Part of a small language model's weights.
Size: 9 layers, width 224, 4 heads of 64, MLP 576 SwiGLU, vocabulary 1024.
Architecture: RMSNorm before each block, no biases in attention or MLP, untied embeddings.
Training: 115M tokens, 14087 steps.
Each number is 128 + 32 x the weight over its row's rms, rounded and kept within 0 to 255. Layers, rows and columns count from 0. Numbers have three digits each. The size before them is the row's rms in percent of the matrix's.

# layer 3 MLP down (transposed), 576x224, rms 0.0612, rows 244-263, columns 112-223
103:180145105118166184132086153128130100090149071112179132148114100125145160118140135133115139075138038141139158113118163154122132140064136137213077130133139126097095106163129122051097143137088137173086127095115071124174143115137109134096106190156169113104100153099108146103112155126061113203114187106131128198111135148101195129154149183174
106:107109074180143090115184168168157150162081193170123125096142129108109172140148107104165146220026111114081146168130104083137140125103117136168154121138195148163122163079123097142134078107163088094118115145103179091107132152075138135145070121106140158149095108159114077123125119179167145143170166129105176188122154109141155188141095147107
100:128110128150086114121122083163098163148140167139174188184154146124090148133108120133158191156154035103099127065151131116086143113160111162068104160140160102054116159118188127136054143114146130134144124183096128078116146143109167144187142121124110103169163098139142193128181130108106164181114082114122123092144120097169136089100119146173
099:151124107175136173107098142093205094081120164127103119119118130125164082131165105163134132077085066168159168112155139104105167160103128111180119135126118112159162147060166194132106144057198127142157085105151107136129129190069164166139088138138112085112112156094136127180151161152128178130080113082154105167147167138133134138141163091100
099:140107159090138091158160103117143074141165113130148163147088052081164121175106138129082102152134154152122151132136147132108108106113110100107147204116098143136192097082066115197087141118093160168067082095142107085143177089128148027100166113102166118105086102131147098125131101105160122145163173129132169113135131177062072074087150108129
100:169066101182098132135091232094147093104107112052127096176111156128100147147085141165130175100174157188132139140112089124096128134173133094093130090186152134136110165101116135136166143154124144145127118141109180160117078226157176183096135188171147148143135146158143087126166220104131117094183095173165127126146082167124092074154116193157
099:166112135146123175084127096112131129141108096129088166100153163151145104138149116104133125135183156129171098145085071077106143135141176131162132151094103151166099099119118131114133182150137095088115159139136125159093088101171110089162148104110085109090145109134136138107122142082143163109128130152148126181125168096132117185160163133091
099:151152139158133126171081165115133141085146102136136144128140172128145069163165095138169088116109107215127144182105104097107160080164146104122240147034104092149127165188132123150174170072117186078083070122119111136139079121100114115158120092100112151133130080089163163156103153159082123156127091117091189129167143105139108101152132100089
100:196187099169148147069112157173150125115116140083147136115087128102097135139102110138199054148122118133097140133160134135181173161109124182134095170126123178139129224167060131132096115135072142125159099152140135073142198129161082111192105127086109120156143122227107138076146107113133150190093156115086073147128086128108101129153112126117
102:138083124139122142169130081113114168150110143095161197112180155068145135104173165091125090166131165118156142203161167079086132162208119149122095151111082158126124085155112169177179102181079123092108140108143106163156106108137184150122140090180123150127149129121093091108101138082118169099136103138124160121149115102114084130100158122197
098:170151147122158123115107162101084115098122126074172153144105075131117066132084112127171101183171110203099148143137136128126137146075092090087133093071166104070134105112134092095102170172122146192109077189096090160119138094118109138095132161088192074128120138141131146114141111133126119180138119136135106165135158133153057180108154134173
102:135139094112075149135152126168073117165136089066125084198109134144128116087167186117095128124096135137131154127186173128099110150144088116146138151152094112113158114121199114155144125148085153136099205142135094137160097145182176103154087185093187105098050160159180095095170073129185115098113149176107155111129134148135146121111098106082
099:094140110146159093130186127152126140163124141079123154125086174155157130154135121080088173128143148054102142113165167128129134083166182150139034150128131161146191116153163150130138160184124137157072105151107106136123124121155186204095114093125084159110097165148094134133148121113116177116156128196159154153109062115167108137159125159149
098:115129104151111128121107119114136123148102122084139099127062161169134184161118107128118151089162096123145181150150088195079111151117103141168091105182178135107163095086120112140063105121122189176102221103142190112160107199171117105170136061139057139151184082125146148136085140142095112151120134162149143077116075117087145129177140146173
102:152117173154157094138144104077065096128105168173060112145145118157135105123137158117151155124084102122147140190114123155119102142146128119122156098159105094108126145098179070079118100160156110111110139186158168137132121185079158189095162129118129082120164129161161114163123089097145127084093112060161081115090126182160113065079124117072
107:111169087142098184183167175188149179113139112136122120093126118105137138158135087122107094136115125117084090147172110126100149116117102137145193103054184128171136097190147121146211150101154112148146220103153121183150174152132118090059078127107117144125085136138120145105136101139170155152149154117152066103128141147175169148101126119122
105:108089132084126105135151097129162145109149103135130042165150112131153179107103108106097139127112082154123151127104138119164204161096129119151161203155101137127077158074099099110142109095109163157133120125135157129107138178141116080134152069154144141106148081116115137157170171153065140094106116079106075123079149168162101164184138126160
102:121155139155117125093107093171166122141170118126051122150188151091151163116074147165185087203090174115106109115124124194144135145163142146169139135151130182172137103167136073133144151108047141209132092111170079141109130159134114075157105152126144105083144157109091117126153135090093121140187070166154158087102130188185120115104111183144
095:138140132148131087128146169118114074155080165116163179191121115160162121151131151188121148161152153148114196142177074157149132204167127156132100149149089104094137103175115113107079158125110173092116141146198155151099097138146085203126182076120085140121115096089109169160065116102089128048122115105088162104148126200149166130145165184081
103:141133163178118156112131086060120117120156128167154169107143193142105089096108130049111116116153129123165137109184099176109172088155159124159126069033115098114115151124109160119157146092141195100107145214159140138079127126137111133120102188066151094167145143219128099083097125115188153162151123096203170071103094168098098112126123129112
# layer 3 MLP gate, 576x224, rms 0.0613, rows 245-263, columns 112-223
103:144130205087167126114131097164155152186133217131113114114139117119178067094127148087104177117157136157136121134083146120091131131111196061085094115139067155164156157151137123115091154143118142103112167078192094090147139071156114114110188117148097048197153095087183136129072151111134150099110134110136116113122145086130119106091149121107
101:170111089134118138075109119140136105148104175106166094162147156077125159099137072141173114173149084164202127123066119120171151168132153145071107116144163169079134124119144130072181169080059126151083181119126128130073132119110110099048134100114148119140103074150100122119138169097143077118132118143195094119112165114191133106064125096128
100:121127125067122108155150116189161126089108149086087109117114145129083123154070165118095130150071065164146146145072196124117108201121109133164102105133121071113150139111128093125115120175139112064185191095135151129174136147145146073130140112141177148155159163114071132160172141170157099142130099153086131108107097114088119149091146215046
097:165123178155112188123171103135136172113027152114106127151077146133097116114113130128159165113185057116151087091141130099140168047080137148134153079095124136140127128120107096127137169128187104116122083075132121105147126161067092093144131157154147165192184177111130137146104072158082146108134170105168137158161119076113138109141133102093
099:125165113114160140115112136196124143138110165140091150112090118112131066086103108102133160131144119211136087096193149105170145163133077186131106112119112153165099147185121105094099116103147229161151113164111118125140138118137145123167186068058182151181123156094100116128067079143099133096191087153125144158153144091186173097124119095161
101:140110118137118128097113121116133148135095158118160142121178151156132179134170101146130113078123127123114156142075111104167143097103167121184100181142115144181101186156138125134168099108148170129160137146114096127152131142075126189103079147100098156125133126122133183123148125107199123086121091200087141175062183109085081071061092070132
107:167157139125166128120131109123135138132120105159102099157184135116092109168123072100140149152125151123125137107093163144120088138163121034103087153099086109064168158204115194151177104117139107138126091098100138189136126075135121136177160120080122121169101119135064141185126085108175111139083202119093162126195168132132121131124119135121
104:179082122129123099153115129077211108152177128112097106155149068094090185132056126115087155152110134137148073137099130141112135159172119117138100182098155075079138111103113124156130099120140085165148149138085136159193141167092109151121133107116168152112106125131156153097105131100115105128145154131136127148164145107131176129095156141153
099:122152059075189053134159095167161093160105143148132109147141118066164063115171137150105120117139143180157093086175094158172153108092121128135110172078193154144130119215137159137169129069123124091131082100130176130134112108068090131151126103170138120145104115165143144114091121160151133113149182102169167118179094119102176143120061125138
102:110136033092154091125072084156178069123128157161134103155113134147109152091158134076102064158169109078117134118178100156116096095123152104072164072111067098136109109174099105106149136100090131139129100138186113194082118097120125118181103143105111166110120116107137157109111071119141178125153094130182118167198076112119124117099170169159
102:122157088154157124120148144084053188112103089137166153096113134123121115172097157169132140071216119137144186089150075144138082108136165152114155128080126096103070111137184166117109113163060148087120146103079141115049091106084111134148116132105110097106109059119123081073088113157143131116097137119118140116156161122143114153132179166111
097:131167121128137155135167070145118149137126193115167126140120142136088132119145129135096135132169144083172179128122124119143120131106044150145125129071139071098138106134102136110119148100201142100078156053076190117132148138137092100108131117157145147076117168103112184143112124133137135164148137115146133158151149144137146076119133086186
096:118126189173116140112117115142198141172116129122119152104102069069118102044098107102184209102185152077134085126092187164135174118079148120118100150139146167168089122133201188122084107110131165130126098084148072146160066115123145149137162118123201179137100070161143125126147130137110105093134096125134147143102057080148151128123137108081
102:131120164093155143169050141093192195170151118069091158153110037117108130106183139098115139172140122083166103081131110171076120153088087115180191120094107102134171131172137174148149148149112085182111107105101145189158140050058103083112149162075078122082095169136154118142141144127110112141151155134080140116134168209121103108129148112164
106:104114098181149187051126059102180184126095155170078085096130133100084095136205143221125097134196092180144114132120120104157099121125122110137147150071089150103148100122174144176061170136147163068139089139120074174103116130142047103139105105119179157115093185104140138128159126122149118152130154156159142104128133092100062184117065088161
102:146070150162114061107151126079141148156126124141157076139134121131102101169133093071158082131157143103190101119123134194128115107120066088183118149102144112105071144109138122171094168098117100173126095105111115139053193165061153147149118131145161151134131165147145091138070108063167156165132115135124149211091147074204155141127065115190
106:197136116178135073074093090115165134121163119139119113056149138109070198147097148111135127119128134152113100155098161119080113108147160076123150081114047144132143134128127081179118119136149145094134183112144114165146127083118145095107125136101076132112080117133129132083103134124083108162170161141143124140067179144110109131158114128102
097:079135138135077180083168143089152159156167072141128101193130124086149111147120126186201153076173139106093120116141133151196133123120154106146151072087140172092075078140166134143104172147100136146136167137115161079152188130097117112112154106130115146082162165141172135083165136090073184070122195126184128157145127142131088118108134092133
103:113196110106115119112120125153152110153153151170154126118115109106161132165111154123108089131144085181091095120117111160150116119042178136134152124123069110113083091078209159096120142153141196092166156128148067123145165138122156052100121111094171163074193166141136084136106088133115109099141080155155095104146106073160117153134088098140
# layer 3 MLP up, 576x224, rms 0.0613, rows 245-263, columns 112-223
106:108117139166136172101111181135122104105099154151141131135168167157113105091103175120172165057079123119129127088150168159115141117178146133175193146105106110113162103139142192130181107151097128121093155076135108086114117086162115128129106124086087122105120142066125133167120159156083095111117134190139071077174133121151155171124228141052
099:125086088128139155172110131108173127092090114126117197094180132156181157122205137191095132158100142119107142104095163103147137151122109119146173155156157141095143125137115045121157125156157107176167131186119155106128127148132100122092140072139173096155130122159165093133121182149102162128095233124134127137151110113104152137130130143146
102:123130119128056133064155145116130134151147058130141144147215140155126135128128109146175100146097148110121139151131091168104152127100143113168159126141139142119126070110132173150080169141168151112123139176163140104162104191088073064140093105163119141084160117143135158089139103123104121163139138117158067099135182130073151105170103123178
098:105119157127113112104070177115122121115109109124193167158119156111175101094155116123122179138128117152144162091136094098162143153104146129087149089146132068124058073107145135113141139136118137062117098155159060130148117092114110177156112089147074170175114116098131169073122130114074087150135166074104155124194141135121081233160105166129
098:137142139120129080134079078163134099130139139131160142132081108081105111071068176087051109083081126149082210138172138101141147142123064091169127146151130122180128134088117134130107099156148164141133112121087119159089097114176188071122155154109195126186125106131147116100083075132128141086167055113182112131112142135141171175168150128185
103:092108123114112084097145084131094136056163066114124168147129153114129100155173125092075160121132164137098164076161125143157135178105105115087156108136137050060162119176172198140081143120088094089093141133134110117147084138106116133168144147103109102119106173149056156165149178098110141163191105119107088105049091169118150128144097145143
100:101117123101076089105155107190123138110137135089117162049161100095080123140143159155124123107154067088118109118068088164129130135104141147122198087121078173108103103085149112136083126130135135140120095107115124151090096148120047065089117145151151181087142189100218151094124104102156169156135154129118162085068137121115182140130167132110
100:105160109144119128147180086083152108052186099155122106168083134178112173170150063127173160115111104084123110188091109124122079139150168119103131131103120104113152134169147140126137146128138098114118181195064082133132140153147074171115182157070112129159093105115170119111114143120156105088107128159090112117168121091084123148160108155152
102:178130061181065121097106153162153115119125215137139097146133131130119146158152141088161102134194123132145181115133106082073101143106185117175126139112085091124204181141163085138102104070154094138133078175157179106155123138135080149119136155120119125135109091107126139116094102128158141063119131126110144155092153137097129180158181144072
101:142188090095114154069124153125146174168116133108187153130079133127107125165123133129126146114110102162093065157095144171108144143116148108113153087121135145115111145159175110148114150075139068209120197134065172111158079107124127156079164115115190153127148135154127088089130127173176122183154077171096109184098144161154132163106112117149
103:139089113158117102109097130119133174170144079201135109168117145064158152131169120128099149157101111114109111127157121109141129101138133092153127169103146096118120142138132117133116198123119114089093093153156159150151095085092142113116152140173186168110081075117142141131141122186098094137108071191075097104092145171161141095113191148072
095:118087146170126113123131132104133139165118151123132165133123122143106120174143146139142143135114151093154142143088092089103110103146108133156130096107174121182121136134076101123140194164080077128134127079149089109141106156195148138184102116055129143090119081101147161140139124212126139097160075141165124110111123098125159162080109099110
097:129164147168111101133120082148135097126173138110141149120103158105169186114153123166126158105156212181160104114157136141100168085135168135138197109156111123146077124098127110137104129179199133068113118084108112098173185106153123144206183158166164131136105115139137115067130195168163099123129176199113141150073137089109113174078150181074
104:143095136142068145147096147122182140164085158115123137112156075136147122132145075097107118178165184146134118100108149076156122114110108155156126157141120102194093149136140170193199065098130168107107093092109148122111123135064120068085105123090104125126136095153118115126110122118110136148055104167157096190149063117147104131144153108131
104:118149091113108125164130108083133074107116199119178128184115144064148123108121071056119149140164171074112138084105170171088117101152177146214116131154147098112137135161156116144210113183077173180112177161149139127117168151095137161068112098188134140130131091170136132138137135170142092142085122132122136139115062175124117091126138129085
107:236149103169088160153117135168164077155131133156120127107023151072135139129078092084145120132106083150105084110122139138101132185109181093122168168144119159099150121105116098156074161160150156132160143094111110109136165158080118105103106128154067169123096104123117076121124135107143148130147126100068128145129106131122154133161191102174
101:130108144139100086107160110145152162140176126132112125161171106201142108164106176188197055162128076142120108133131147120148140120091153108087111113155121175156149110129078124141114147137108167142201209099142125132079104044149157123104152139081122104090059109148150104076196138112114168090099130127105139137114123138130182126158148078088
097:155175141138092176109146135177120187087107111134164173141131133139149145171158151126179080155091141118118101082161074141205090154111163072152164083109140136112219105201146090111080136145113182168175150134087185121104129140092111147138117134110133131119045125142170122142103114092118144155088125123113074143114145190169143078185107092081
106:136132135143130140097177117166134079101126186114108093149077102091115084101140093070103131176065135114104149109131201155147062136159162085116159102166160125171104149113108169077148133141082123112097163182088103142047181090168153138123119119148145092117189129149190131149193102089153102076122105106100140102175090110089061108123131090140